{
  "num_hidden_layers": 14,
  "hidden_size": 128,
  "num_attention_heads": 2,
  "num_key_value_heads": 2,
  "head_dim": 64,
  "intermediate_size": 512,
  "vocab_size": 1024,
  "hidden_act": "squared_relu",
  "norm": "rmsnorm",
  "norm_place": "pre",
  "norm_eps": 1e-06,
  "positions": "learned+rope",
  "rope_theta": 10000.0,
  "rope_fraction": 1.0,
  "qk_norm": true,
  "attn_scale": 0.182,
  "bias": "none",
  "tie_word_embeddings": false,
  "parallel_block": false,
  "extras": ["capped logits"],
  "init": "uniform",
  "init_std_qkv": 0.0442,
  "init_std_o": 0.0,
  "init_std_up": 0.0442,
  "init_std_down": 0.0,
  "optimizer": "soap_variant",
  "learning_rate": 0.00982,
  "beta1": 0.95,
  "beta2": 0.99,
  "weight_decay": 0.052,
  "lr_head": 0.00807,
  "warmup_steps": 81,
  "schedule": "wsd",
  "decay_fraction": 0.944,
  "decay_shape": "linear",
  "final_lr_fraction": 0.0,
  "batch_tokens": 65536,
  "max_seq_len": 256,
  "doc_mask": false,
  "train_tokens": 124800000,
  "max_steps": 1905,
  "dataset": "wikipedia_en"
}
Each number is 50 + 15 x the weight over its row's rms, rounded and kept within 0 to 99. Layers, rows and columns count from 0. The size before them is the row's rms in percent of the matrix's.

# layer 10 attention value, 128x128, rms 0.236, rows 55-109, columns 0-127
099:53 45 42 57 56 30 36 40 28 32 59 54 31 52 51 86 45 40 43 31 34 42 59 48 45 35 63 60 62 44 45 71 51 43 24 51 72 66 48 65 53 70 52 47 88 41 46 69 34 61 23 71 31 41 31 39 21 66 71 34 57 53 66 23 78 50 55 57 70 34 56 69 35 52 79 53 73 34 27 36 41 31 65 30 48 64 41 66 50 56 57 71 63 55 63 47 48 61 61 56 38 56 38 54 70 25 45 57 55 43 59 69 60 51 52 60 72 32 52 90 34 66 48 29 33 36 23 51
087:20 59 45 46 69 59 81 55 49 58 53 37 63 58 25 48 31 70 27 66 66 66 46 69 67 70 40 46 32 95 69 59 48 19 32 47 63 68 41 30 69 60 33 51 49 73 51 72 46 64 30 41 43 39 58 68 49 43 38 59 69 44 70 52 53 46 43 43 27 59 26 38 65 66 72 51 68 50 58 53 51 49 86 51 28 47 45 52 76 67 28 45 33 58 49 38 38 28 35 53 33 36 73 51 56 46 63 18 47 54 40 54 43 34 35 53 54 58 65 21 53 56 82 51 58 62 56 49
086:39 56 77 54 56 41 60 55 42 51 48 53 31 24 63 32 17 65 34 27 39 50 58 49 39 14 39 53 56 40 78 67 46 48 27 39 46 65 72 48 40 68 35 36 61 41 43 45 45 25 51 61 39 54 53 91 25 46 04 40 72 59 57 45 55 64 44 59 45 41 40 35 43 36 54 64 35 59 30 45 44 54 63 48 47 52 30 51 40 66 20 55 71 16 40 29 56 66 34 28 51 26 44 67 72 51 33 58 57 16 60 44 38 42 33 45 41 33 26 39 60 55 44 47 50 64 58 63
098:45 53 51 47 33 67 56 54 44 72 70 57 31 29 60 82 47 51 57 19 40 45 60 26 72 52 41 37 84 42 39 24 68 33 65 26 51 39 75 50 30 36 61 74 43 54 55 57 33 55 55 45 50 43 51 26 53 59 57 66 66 50 34 66 35 55 56 16 27 32 48 50 46 54 24 37 56 54 52 48 48 63 38 78 57 31 54 50 21 57 62 32 45 75 44 53 50 37 34 13 42 32 14 41 45 45 35 52 56 44 57 42 43 49 46 34 11 24 26 45 53 53 55 36 59 49 58 23
096:67 42 49 35 54 57 50 37 28 63 75 61 37 47 78 36 52 52 33 73 44 35 59 49 54 45 40 41 55 64 79 72 65 42 47 44 51 52 65 50 29 41 50 62 36 40 61 58 46 39 54 53 36 75 34 62 67 64 62 41 45 75 45 11 63 86 55 22 55 39 71 61 56 59 91 83 82 33 67 29 27 75 71 43 42 69 54 64 41 57 57 61 51 43 45 40 72 59 77 43 42 27 57 36 47 28 42 77 33 43 41 68 50 50 38 26 40 54 63 53 57 48 60 41 45 48 48 36
085:48 46 48 29 65 79 60 56 61 60 34 29 39 56 34 46 50 51 56 31 36 49 31 64 44 40 60 41 64 75 54 52 47 42 38 56 47 42 62 52 30 97 58 22 68 29 28 57 39 35 68 51 37 25 31 47 53 56 27 75 53 52 45 29 27 31 25 42 31 32 34 60 52 30 49 51 59 54 40 23 51 59 54 52 40 56 25 23 48 29 76 47 32 47 72 34 51 57 73 54 63 62 53 26 37 62 47 71 49 83 50 46 35 61 60 19 44 17 45 34 45 57 40 47 65 44 28 57
084:21 24 31 44 38 38 69 54 49 69 39 39 37 49 42 45 65 51 42 45 53 76 56 64 57 61 45 61 49 39 60 74 70 58 50 46 43 49 25 45 38 69 39 54 57 32 75 50 34 69 43 32 42 60 38 30 63 09 36 44 99 66 49 34 48 72 42 41 33 51 43 49 71 55 16 43 39 27 70 62 38 56 56 52 23 20 30 45 26 64 49 50 34 30 75 40 45 43 51 41 69 57 44 09 59 39 35 47 68 68 53 68 48 66 58 52 43 66 40 46 57 50 54 48 33 53 49 68
090:77 69 44 43 43 40 41 62 34 45 45 59 21 55 64 38 52 55 64 60 43 43 16 67 30 50 64 68 29 53 64 24 48 47 51 78 36 60 83 60 65 47 34 48 62 35 67 55 48 61 45 43 73 45 60 45 46 14 42 47 53 49 67 50 43 25 52 41 50 42 46 40 70 33 49 28 62 49 59 57 73 71 67 45 46 25 51 43 53 21 41 56 30 39 51 50 22 40 30 54 50 19 50 35 47 45 36 55 30 64 25 31 81 56 24 36 42 45 53 62 41 14 85 43 50 52 57 28
094:59 62 45 42 53 15 41 43 79 34 58 51 72 51 53 38 47 15 58 69 53 43 57 41 42 31 68 64 72 68 35 62 61 23 40 48 45 52 53 47 42 48 41 76 31 40 64 88 50 24 36 37 56 29 76 62 78 58 63 25 45 33 46 43 55 47 48 35 58 51 52 44 31 26 92 43 54 87 67 42 63 47 40 28 50 72 69 71 51 44 53 40 62 47 58 59 62 51 66 70 53 35 79 70 57 62 51 59 28 58 51 46 43 58 58 40 54 24 46 54 52 51 55 33 60 32 69 74
112:63 45 31 50 43 61 80 59 59 56 33 56 47 27 48 49 60 53 36 72 56 56 47 29 52 59 49 79 59 55 43 33 56 31 52 49 24 14 49 35 51 38 65 49 58 60 21 72 66 37 35 46 37 45 56 74 58 76 34 34 29 58 29 63 43 47 32 23 14 38 44 46 64 52 41 22 45 18 64 64 82 36 68 66 64 50 56 43 40 39 59 52 45 63 65 39 57 76 59 37 40 22 59 55 33 26 48 51 35 72 42 51 32 59 65 37 68 44 46 49 37 70 55 40 89 45 48 55
113:34 60 41 59 62 44 52 54 60 45 57 51 69 66 59 32 32 81 27 37 37 37 56 47 49 67 54 55 47 35 28 91 46 44 33 43 56 45 30 75 58 71 48 51 51 36 41 42 77 41 62 56 60 54 33 60 47 47 64 73 27 26 66 70 45 57 35 37 44 63 55 84 38 19 69 39 55 64 15 85 40 47 44 63 53 56 44 59 62 60 09 57 55 53 58 42 71 50 25 36 68 65 47 67 46 41 61 73 65 26 51 53 34 79 56 70 37 52 64 60 45 57 53 55 75 68 44 59
115:56 50 71 55 56 64 57 53 55 63 67 40 60 24 62 41 41 49 38 62 62 24 32 26 53 49 65 40 34 58 51 48 75 28 46 54 46 65 59 64 58 53 25 13 31 59 50 54 34 32 58 33 59 57 35 86 54 59 50 51 91 61 40 18 32 54 73 51 61 55 49 74 46 54 53 38 27 47 44 38 38 48 23 53 33 47 64 37 52 55 42 55 58 43 57 86 50 50 49 58 19 06 36 46 22 75 39 74 53 50 37 47 68 74 45 40 52 34 71 51 34 51 63 31 46 34 56 53
104:24 61 38 62 65 43 22 25 25 51 39 58 59 60 59 37 31 42 37 43 36 35 25 46 54 47 67 57 61 23 35 56 35 40 46 45 49 58 54 54 27 57 54 57 34 55 85 69 48 37 38 65 49 49 34 39 36 34 53 71 61 45 34 58 44 41 51 51 43 37 38 39 67 55 47 75 64 40 23 46 46 52 68 38 55 37 40 56 63 21 43 59 59 65 84 53 24 58 59 49 56 60 40 66 65 50 41 53 52 31 74 54 43 42 43 73 39 58 26 99 40 23 35 55 53 84 29 36
094:58 51 58 38 47 70 38 49 30 66 36 53 23 50 52 66 41 54 38 47 65 47 33 44 47 75 67 49 51 69 62 23 68 51 79 81 61 59 68 60 63 46 77 52 36 03 71 45 48 45 50 29 78 48 34 51 75 28 48 63 39 48 57 43 47 45 65 16 57 24 54 39 50 70 25 51 80 37 63 61 74 63 61 37 43 40 45 75 37 35 49 49 53 60 69 45 37 26 51 43 67 74 55 24 37 57 63 72 46 73 47 52 42 59 58 60 46 57 32 57 29 34 44 26 57 62 35 40
100:61 52 24 70 66 34 32 60 39 74 38 44 30 34 59 26 50 53 34 57 42 41 36 35 55 38 50 36 32 60 29 41 52 48 68 71 54 34 57 42 28 16 45 81 52 57 53 20 42 33 73 46 50 56 51 33 35 49 34 31 41 40 64 58 55 39 43 30 59 40 51 42 58 63 31 53 70 59 34 38 68 41 70 43 63 48 64 48 45 14 48 51 46 58 65 47 02 47 64 59 64 39 49 53 76 72 44 55 40 53 76 63 45 43 43 70 68 55 29 57 66 28 33 58 04 36 58 59
105:66 64 77 71 39 49 37 63 69 61 37 55 49 34 46 64 55 51 80 46 67 56 53 57 66 28 50 51 78 68 53 40 48 44 59 61 60 55 46 40 47 39 52 60 88 33 58 47 43 45 46 66 41 43 52 49 98 53 61 63 66 40 31 54 51 45 58 55 30 57 61 25 55 49 41 41 16 73 49 80 35 81 33 60 48 62 18 56 61 53 62 40 31 55 51 30 13 60 43 35 45 74 89 45 32 65 61 44 35 34 43 67 76 50 46 44 66 57 38 54 19 62 61 59 45 39 48 51
108:21 62 35 75 52 38 64 71 70 25 62 46 60 46 59 73 66 36 83 76 61 40 45 52 65 33 51 64 43 74 51 46 33 41 73 69 38 37 36 58 62 47 40 24 31 60 67 66 69 71 72 52 48 55 21 47 26 52 55 20 51 79 47 69 71 53 51 53 50 53 13 59 71 67 44 20 43 62 61 29 57 51 65 54 68 58 84 38 52 53 35 43 70 47 66 71 54 53 33 44 42 75 54 59 46 44 39 71 41 49 43 52 43 54 40 57 50 50 32 42 31 61 59 48 41 23 59 59
102:36 57 50 67 66 50 44 37 56 64 26 53 51 36 56 10 28 22 44 53 33 59 35 56 58 33 62 46 19 26 30 43 60 48 51 68 50 79 86 22 51 40 50 45 70 53 50 37 30 34 63 33 89 63 58 55 58 38 40 52 35 36 57 63 47 52 44 37 58 34 81 53 71 29 73 41 49 36 47 56 60 52 77 47 44 47 38 39 67 40 69 25 20 27 34 68 57 62 51 30 52 40 62 42 61 63 63 43 72 43 29 53 39 56 59 58 30 69 35 60 45 46 60 75 57 64 39 35
114:51 72 54 57 63 22 36 81 52 47 29 28 57 47 64 37 67 54 24 64 54 39 32 33 54 39 18 50 46 65 30 61 58 33 66 53 38 42 38 59 51 68 55 51 38 47 60 43 44 37 81 64 36 51 66 47 24 58 60 43 49 43 51 36 51 35 70 54 33 63 05 48 58 31 60 24 50 60 45 61 58 53 60 57 19 70 78 66 47 49 69 28 34 41 58 46 65 75 46 47 50 61 49 57 33 74 55 50 67 62 58 35 76 21 63 83 72 41 64 44 26 49 46 60 47 33 33 40
099:40 52 47 43 71 26 36 57 51 36 58 53 31 50 67 59 38 61 36 52 41 67 52 56 49 32 47 62 59 19 33 58 63 84 59 64 20 81 63 21 40 15 45 33 38 51 30 51 68 60 42 24 39 99 35 54 48 55 49 52 34 35 63 45 68 65 62 54 30 33 45 68 47 30 65 43 45 26 53 33 57 46 37 18 16 53 50 31 45 60 57 39 28 52 46 34 69 57 61 37 47 42 50 58 67 41 36 73 48 40 57 65 40 30 46 51 62 47 41 29 71 62 48 57 45 43 30 70
127:53 60 47 55 68 56 62 55 53 54 40 67 43 55 40 43 50 64 45 57 51 56 44 48 48 30 27 56 53 51 40 67 49 42 62 53 23 51 53 84 61 53 64 55 52 69 86 52 73 69 20 22 57 57 31 66 59 42 45 49 71 47 73 51 26 44 53 30 59 32 54 43 78 23 53 36 85 59 38 96 49 71 57 56 36 26 56 35 45 75 54 54 32 31 47 78 47 61 45 49 49 44 57 60 38 46 52 34 47 41 35 60 39 49 37 44 51 81 60 47 80 59 54 60 17 50 54 93
106:61 64 65 38 47 73 54 47 44 56 57 50 35 51 54 73 62 47 68 68 57 35 50 50 41 50 47 41 45 26 50 33 40 31 52 55 59 64 59 57 60 47 30 34 50 68 74 17 47 63 55 52 51 88 53 20 51 56 69 37 16 56 57 45 40 70 23 70 75 48 47 66 57 99 42 30 50 69 55 35 53 36 27 60 39 71 25 29 64 34 61 54 66 68 51 44 40 60 29 61 21 50 53 39 43 64 30 31 59 36 54 37 46 51 68 46 63 39 34 25 69 54 41 82 56 72 49 50
116:49 60 52 61 69 39 49 53 59 67 39 50 34 41 56 69 70 57 64 45 45 57 59 42 60 60 37 49 61 74 80 47 47 53 54 73 26 53 40 70 58 55 41 48 23 52 38 52 52 49 61 58 41 35 42 46 33 51 42 43 56 45 99 51 53 44 79 71 37 42 49 53 46 43 63 62 47 55 52 66 08 54 60 18 46 33 49 62 35 80 53 38 30 39 48 48 56 33 59 42 64 66 31 42 80 19 48 49 54 51 80 48 34 24 44 83 82 36 66 36 59 57 60 45 29 87 60 41
122:51 36 55 52 45 57 67 65 51 39 68 48 61 52 77 41 48 53 43 46 55 45 57 64 62 49 65 60 00 52 42 27 60 33 11 44 54 30 33 51 84 33 40 68 67 29 59 48 51 25 35 79 19 48 51 66 68 63 66 39 55 31 35 34 57 72 52 27 72 61 59 44 60 56 35 45 34 44 43 28 61 46 44 36 53 20 39 27 54 41 42 61 53 46 47 37 47 33 38 37 40 72 70 77 47 56 53 61 52 25 24 41 46 55 31 35 53 55 67 68 38 52 30 32 71 48 41 30
105:50 52 41 47 28 65 49 73 41 42 54 64 36 31 37 42 60 36 56 50 46 56 35 51 43 76 41 51 66 81 43 55 60 43 56 68 56 42 53 53 40 44 40 51 70 39 26 75 56 69 19 44 52 70 52 86 48 39 49 61 51 56 46 41 65 71 49 61 28 58 57 48 50 23 60 76 31 33 24 85 28 50 79 22 61 71 57 56 60 49 38 57 40 61 50 20 61 34 49 61 67 66 47 18 71 50 51 48 24 70 53 46 53 52 87 49 46 40 60 64 24 52 40 24 66 65 60 28
113:68 50 51 33 64 54 44 43 48 45 42 47 58 44 67 50 39 33 73 59 37 68 53 21 99 60 60 36 25 52 41 74 56 63 50 61 52 34 26 48 37 37 48 49 45 51 38 51 52 64 41 24 68 80 74 66 23 65 55 69 53 67 59 59 41 72 54 48 31 12 72 41 38 48 56 44 67 47 49 67 48 28 69 37 55 79 65 61 29 41 58 45 15 48 55 24 45 40 75 49 65 31 55 48 50 45 36 56 61 74 57 51 32 47 55 46 65 60 12 63 49 49 41 61 60 32 32 46
119:59 51 56 30 92 66 67 66 40 49 27 57 52 45 75 65 38 64 61 41 52 24 56 52 28 83 36 56 65 65 30 46 45 53 53 65 39 70 46 50 38 52 37 61 31 50 40 31 61 47 39 62 48 60 59 63 72 70 50 60 43 40 47 31 58 22 44 26 81 56 31 74 40 69 63 34 69 65 59 59 56 41 62 52 46 53 33 24 57 72 53 51 50 50 61 66 69 50 65 70 40 46 57 57 47 75 23 37 48 39 34 42 27 82 64 46 64 31 85 41 58 43 37 49 13 35 43 50
102:69 54 43 28 44 54 67 60 58 89 73 27 53 52 47 47 60 64 36 54 61 39 64 54 41 24 56 55 32 50 58 39 45 52 36 42 66 37 71 45 15 37 19 58 47 54 49 64 55 48 28 46 31 41 58 63 38 55 74 70 54 53 72 65 23 49 60 35 48 65 45 46 66 62 45 65 59 55 54 63 58 35 81 46 41 59 43 63 46 49 39 54 28 58 30 35 53 73 71 50 84 64 29 51 35 72 47 64 45 99 54 40 27 42 52 60 92 64 41 53 34 37 66 36 30 50 51 49
122:37 58 39 47 47 53 41 57 72 77 73 46 42 45 62 48 54 39 64 68 60 62 59 42 58 40 56 55 53 40 53 31 66 52 43 57 26 82 60 56 35 30 30 38 13 61 41 46 20 15 63 15 73 47 59 12 59 53 49 49 50 51 44 61 37 48 16 60 61 53 63 64 77 35 38 55 52 54 72 47 57 31 52 34 41 36 81 54 71 33 53 58 03 57 31 60 41 54 56 53 58 24 21 45 54 50 67 37 38 54 55 43 34 51 38 40 53 40 48 26 70 46 42 24 49 45 55 52
108:23 50 44 41 38 37 56 49 68 78 80 11 67 60 56 49 48 54 45 25 60 34 29 74 47 43 49 30 45 46 54 51 28 66 54 55 52 42 44 32 57 28 52 51 48 56 51 57 40 45 43 60 69 47 35 53 51 80 56 62 07 54 62 57 51 57 45 15 39 29 41 52 49 42 66 49 53 62 50 59 54 46 43 70 35 66 69 19 45 36 73 32 62 55 55 57 54 46 41 48 48 19 20 37 14 35 42 53 58 51 64 81 15 63 25 49 39 66 43 56 59 47 60 45 66 82 65 51
110:57 92 28 45 35 55 42 63 59 64 29 58 44 43 75 55 27 32 43 55 84 56 39 37 53 76 40 43 48 63 63 32 44 55 49 57 58 65 61 45 80 53 30 44 67 49 61 31 36 40 55 34 48 78 55 62 66 66 26 51 89 67 44 28 47 51 39 32 37 55 40 14 35 49 40 34 47 61 40 67 53 59 74 51 57 55 38 53 49 47 41 64 30 43 51 10 45 41 59 35 40 41 43 53 31 54 57 94 79 77 54 33 46 53 28 52 63 50 37 54 41 44 48 53 62 62 57 71
102:50 61 23 66 53 55 70 42 59 40 47 36 35 44 53 59 59 55 65 96 47 56 15 59 46 61 49 78 50 44 24 26 34 22 45 34 30 52 69 60 90 62 38 58 19 34 74 55 75 60 50 51 56 47 39 55 28 45 40 21 54 65 66 39 61 39 40 78 44 55 14 51 32 33 44 43 59 35 19 51 58 47 53 47 47 40 54 56 49 54 49 59 39 68 62 47 50 67 60 48 32 44 62 45 81 28 49 65 29 56 52 46 47 65 74 56 44 27 35 53 65 46 51 67 38 41 43 73
117:54 51 42 51 46 42 45 40 26 38 66 48 48 54 65 35 65 54 54 37 71 43 58 27 32 33 53 25 60 30 62 61 24 74 79 30 36 48 41 64 60 59 56 47 75 61 63 65 54 27 38 58 40 70 68 76 05 61 72 52 42 42 36 73 46 68 38 48 59 30 41 58 54 54 42 72 49 20 51 21 57 68 39 34 40 52 36 56 59 36 47 50 39 53 51 74 60 50 66 67 57 43 25 43 50 60 39 71 77 53 50 39 61 00 47 51 41 69 43 36 47 62 34 49 40 60 24 30
107:40 58 55 54 27 44 62 62 26 39 39 37 72 72 77 42 24 53 49 52 51 44 46 71 08 48 43 57 35 78 54 86 52 34 43 61 19 44 49 27 67 50 44 34 49 71 62 33 33 10 81 46 39 62 56 53 37 66 51 30 41 35 47 32 44 55 43 77 29 52 52 49 54 65 40 35 33 26 52 29 49 49 56 34 60 51 65 36 48 53 68 70 27 60 52 36 51 41 57 33 31 37 38 32 46 46 54 76 53 59 19 49 59 37 65 60 52 22 48 46 69 41 45 79 55 50 51 52
100:32 41 60 47 47 46 53 48 56 32 40 48 90 52 48 44 55 46 49 43 36 55 73 68 57 38 71 59 56 46 61 44 45 39 52 37 23 60 35 61 10 49 41 47 54 29 42 71 50 27 76 26 66 50 77 42 57 47 28 78 42 40 34 52 28 64 41 65 63 45 62 51 67 63 37 34 46 46 74 71 62 62 41 47 85 33 39 34 64 48 46 33 70 52 74 73 36 40 56 55 37 52 64 67 38 62 67 67 39 16 49 54 53 67 49 24 36 54 64 35 35 44 28 25 75 26 48 73
101:40 45 29 31 75 51 49 77 69 45 66 40 37 39 52 65 46 69 58 28 39 70 30 46 73 30 76 55 57 43 60 41 52 54 58 34 49 44 34 36 43 51 48 72 56 68 09 54 50 68 37 44 72 47 88 57 45 71 46 40 43 52 64 61 40 46 63 58 57 35 45 67 45 66 40 46 64 85 45 32 64 48 28 58 37 32 31 76 30 38 50 79 59 43 31 28 50 38 65 58 64 61 18 51 64 69 38 29 71 47 53 42 28 13 72 29 51 52 43 41 51 41 63 53 61 37 43 53
114:48 51 42 85 39 59 36 52 61 50 68 46 28 44 41 64 36 34 64 53 74 48 82 32 36 49 46 31 76 39 66 63 49 54 36 61 60 53 66 55 51 51 70 41 21 52 51 31 71 57 15 53 52 57 57 35 26 34 25 73 61 41 67 68 64 39 49 62 33 84 51 42 44 46 79 54 32 21 26 33 35 68 56 47 67 49 50 52 57 56 63 52 23 54 41 55 45 30 21 50 44 72 58 60 77 65 52 52 23 71 63 50 76 27 61 55 48 61 18 49 57 49 45 55 41 50 44 27
110:49 67 80 56 33 35 55 46 33 59 44 62 23 67 64 52 14 20 40 46 73 49 88 47 08 42 43 49 63 32 52 57 71 69 66 41 55 56 48 56 59 62 23 25 59 51 47 34 58 44 42 48 60 66 46 56 85 56 57 71 66 48 29 58 81 50 61 67 69 65 66 35 25 44 57 52 29 29 53 51 48 49 58 62 49 46 58 52 47 32 41 41 26 45 41 44 52 28 51 53 50 60 59 36 76 38 31 69 56 77 46 36 73 57 54 39 53 15 37 52 51 48 40 49 61 79 44 39
112:61 75 79 57 45 47 30 58 77 58 59 60 71 21 47 45 65 68 50 50 49 80 53 24 56 66 51 37 65 67 41 48 63 47 68 72 49 65 69 48 81 34 55 70 39 47 32 41 38 60 40 32 52 75 57 45 49 46 45 71 63 10 50 14 19 42 67 32 49 73 46 42 67 40 54 39 38 48 28 36 43 58 44 21 34 38 40 67 63 32 35 43 42 52 54 41 42 52 40 51 38 75 59 69 42 57 66 42 43 45 38 54 31 36 39 54 98 54 44 58 36 54 67 45 61 36 34 48
098:41 68 41 34 60 91 34 37 36 78 52 57 62 54 21 58 49 40 48 65 71 31 51 34 49 27 47 45 53 57 32 44 39 46 38 47 76 38 40 38 35 42 56 42 36 31 65 66 33 59 36 58 57 65 39 39 31 73 74 36 69 57 28 42 55 59 33 52 50 48 50 34 28 27 53 41 68 48 47 48 62 44 46 53 63 75 56 66 40 62 49 70 48 81 69 25 59 19 07 50 53 47 40 47 34 60 67 46 57 75 40 53 53 60 78 74 42 44 54 61 39 43 84 67 38 37 51 23
120:51 58 46 37 51 53 39 86 13 61 54 80 43 72 55 51 56 25 64 30 59 63 40 17 57 40 46 64 31 29 51 48 35 71 73 25 54 47 45 68 48 45 66 32 75 61 59 54 60 56 48 38 36 63 41 54 49 67 45 43 42 52 41 29 25 70 35 57 40 61 61 46 58 62 52 58 61 50 52 60 57 52 44 38 75 59 71 72 49 73 58 51 54 44 31 62 65 56 20 45 65 87 49 45 90 45 61 49 56 64 61 39 59 36 58 33 53 71 55 39 59 36 18 54 53 80 57 86
115:48 31 53 38 41 86 63 20 51 73 40 52 35 51 48 57 52 44 34 70 90 58 83 37 45 59 48 50 48 32 62 37 82 50 56 30 23 46 33 77 57 61 75 44 68 57 39 44 58 46 65 48 59 66 40 38 48 46 41 23 50 30 34 26 51 44 59 54 29 46 40 34 27 66 45 69 27 47 56 60 55 43 36 56 50 53 45 59 60 50 47 56 54 32 52 30 55 66 46 61 35 55 32 35 60 33 57 58 55 26 43 57 50 70 54 07 28 20 51 50 49 62 56 24 69 56 32 85
099:63 64 35 32 55 28 54 69 73 46 70 62 60 34 82 71 67 35 40 40 38 29 61 46 54 33 38 40 41 74 54 48 52 46 82 42 74 46 35 47 40 47 30 37 44 36 70 69 45 47 69 32 55 52 32 40 49 34 52 76 23 49 46 54 63 63 66 71 54 26 57 62 37 31 54 60 44 56 66 64 66 66 45 44 37 55 59 74 69 50 44 52 70 74 60 52 40 31 72 53 72 35 32 31 36 23 51 67 57 67 55 45 55 26 41 76 28 41 59 51 44 27 21 43 74 56 83 47
102:28 47 46 54 61 38 48 34 49 26 45 37 42 51 35 18 24 49 46 58 57 44 57 40 40 73 59 68 56 36 63 51 58 43 46 54 37 69 31 27 54 54 50 60 63 75 21 34 68 35 53 43 13 66 76 68 55 47 53 74 27 64 32 55 42 52 53 73 20 61 46 56 51 69 64 35 23 53 41 25 43 59 43 27 59 56 57 33 71 22 56 44 58 71 58 68 31 52 40 40 42 35 32 67 37 27 45 72 35 42 50 22 44 53 60 22 53 32 32 53 44 51 45 55 74 87 45 45
098:69 52 62 68 69 35 35 34 44 67 30 27 74 45 30 44 09 54 63 36 33 54 46 55 27 48 63 32 67 59 48 26 38 42 50 41 24 29 84 14 56 23 47 30 53 39 28 54 34 45 61 55 55 57 32 55 55 38 31 39 67 44 61 60 48 43 29 52 43 55 44 42 62 36 43 40 41 39 60 21 53 44 43 77 55 39 51 27 64 42 45 49 43 65 41 72 38 45 69 54 41 40 81 64 38 29 28 63 58 46 36 50 45 47 40 60 55 27 65 53 30 77 39 77 52 45 20 61
108:55 65 75 51 33 60 78 50 74 61 49 32 56 43 55 62 51 45 46 58 63 56 56 41 65 43 54 90 80 50 29 36 41 47 55 47 43 33 51 21 38 59 43 25 37 51 51 72 41 55 00 70 49 40 46 39 51 49 60 50 28 49 58 35 55 67 61 51 34 43 49 51 62 48 58 48 57 38 66 56 53 52 21 51 11 79 50 57 19 30 67 63 51 35 34 51 47 44 52 50 37 56 59 68 26 35 50 59 35 66 54 53 39 19 36 82 54 37 68 54 30 70 51 44 58 46 57 29
105:56 61 58 68 58 65 72 78 46 51 49 65 56 42 51 45 54 34 50 36 44 56 62 39 41 48 61 63 66 73 52 45 61 43 71 52 38 36 30 52 23 61 39 24 13 35 35 66 58 25 51 09 56 48 46 50 68 41 71 47 44 17 53 54 46 51 77 51 54 50 70 71 57 34 60 37 51 31 71 73 47 71 29 20 49 56 27 42 61 76 47 68 39 54 60 67 81 41 25 41 44 65 53 43 74 53 54 62 30 37 60 59 38 69 36 46 38 51 77 42 59 17 47 47 23 41 46 43
091:19 05 40 55 45 47 55 48 54 33 52 42 35 46 69 46 49 47 58 50 73 57 69 68 40 35 48 89 57 49 57 59 33 37 37 34 42 47 38 36 40 65 53 49 44 57 52 59 26 32 37 53 36 48 71 19 53 48 34 65 49 48 32 60 44 62 29 58 36 35 49 41 56 60 72 50 40 42 55 64 43 89 57 39 42 28 63 36 58 55 38 80 37 51 54 66 40 37 36 56 63 46 53 56 41 59 50 99 76 31 34 66 38 33 59 26 30 72 38 50 62 46 26 37 38 33 72 77
102:39 41 75 47 67 41 39 55 63 11 72 56 49 37 26 39 30 35 57 60 58 58 31 50 46 28 60 53 66 54 23 71 55 53 28 54 43 48 37 45 66 74 34 72 49 71 39 55 44 45 64 73 36 71 68 50 39 42 40 44 42 43 71 45 39 35 42 64 81 66 52 45 54 31 62 38 63 66 64 21 23 65 47 71 55 45 39 36 39 66 55 55 68 57 61 67 74 41 45 72 43 61 68 51 39 59 56 56 76 33 33 59 35 36 87 43 66 48 26 64 41 65 70 46 41 44 31 17
094:46 55 50 55 56 43 52 68 16 21 58 51 65 53 57 58 25 52 42 40 44 51 75 45 50 39 33 67 59 53 72 43 28 29 47 34 55 63 62 57 30 43 77 56 34 52 42 32 60 57 45 56 40 56 65 12 65 61 54 36 37 55 43 53 62 27 44 55 37 53 32 42 66 61 36 37 43 67 38 54 28 42 33 43 17 19 54 68 42 37 67 56 32 41 77 59 39 69 70 24 76 48 44 48 72 43 53 06 64 45 72 60 45 21 50 57 66 65 59 38 39 61 61 62 64 87 42 44
110:22 59 44 63 56 55 45 76 56 89 36 80 41 68 57 64 59 44 61 30 68 55 60 36 41 97 48 41 19 49 53 43 66 63 69 57 33 45 70 72 43 53 72 37 66 50 55 58 78 45 53 61 58 34 31 53 64 37 73 52 40 36 67 68 69 24 62 14 43 53 38 62 55 61 46 53 67 22 61 68 54 35 70 78 64 67 74 43 39 43 38 70 44 61 36 35 64 60 45 53 60 75 61 54 51 67 46 50 49 54 51 45 37 47 75 37 44 60 55 65 67 66 51 65 49 61 38 35
099:39 28 64 69 59 69 34 78 58 36 65 58 47 45 62 52 51 45 41 63 60 38 48 56 42 45 77 67 44 54 62 74 38 44 45 49 52 52 41 36 61 31 22 23 43 44 67 69 26 42 85 25 48 59 39 76 47 35 73 62 54 46 62 35 57 46 79 44 57 61 49 72 59 63 40 43 68 41 32 55 47 44 26 38 62 40 43 34 35 54 37 26 61 87 60 50 84 46 31 70 62 50 41 14 48 73 59 54 70 36 32 77 40 49 44 63 32 41 59 41 62 24 40 57 40 72 60 38
119:63 66 44 62 48 46 63 71 52 55 63 55 64 65 15 56 55 73 40 63 48 42 32 52 63 36 52 45 39 46 37 46 67 18 50 41 78 19 54 58 52 30 51 48 53 69 58 71 59 55 29 28 63 39 31 74 48 52 55 30 60 45 54 42 61 56 65 61 54 61 40 52 74 64 60 56 80 65 48 25 39 40 37 55 66 50 75 54 61 55 34 52 01 57 34 57 60 31 54 51 51 46 62 08 58 56 75 65 40 19 39 71 73 46 65 42 25 19 36 38 47 24 48 48 44 47 49 44
100:68 73 47 53 34 59 47 47 32 59 29 67 49 35 53 62 57 56 59 42 49 26 57 78 43 39 41 46 39 41 46 36 64 24 50 44 56 41 42 62 56 61 65 49 44 43 45 53 71 21 58 80 54 00 31 58 56 12 58 33 38 52 30 45 73 43 25 40 45 46 59 56 44 46 60 46 74 26 66 48 46 71 48 48 70 38 57 49 38 31 45 49 63 57 29 20 26 35 59 29 27 36 48 63 36 64 56 55 62 27 33 60 56 64 43 70 53 22 46 33 55 17 45 37 34 20 48 50
103:58 50 47 52 60 66 44 47 35 43 44 74 48 35 57 53 83 54 41 61 58 47 61 14 73 73 30 34 39 49 49 51 84 57 60 51 77 10 49 46 40 37 32 61 33 07 60 59 33 52 54 41 32 59 24 76 39 28 63 32 51 45 56 42 46 58 51 58 44 39 55 51 52 39 55 66 53 39 44 70 21 44 64 34 34 78 57 49 85 63 66 59 59 65 55 45 34 58 49 22 31 48 45 17 42 44 39 45 50 46 42 49 70 58 47 42 47 79 33 33 60 46 48 68 40 84 43 56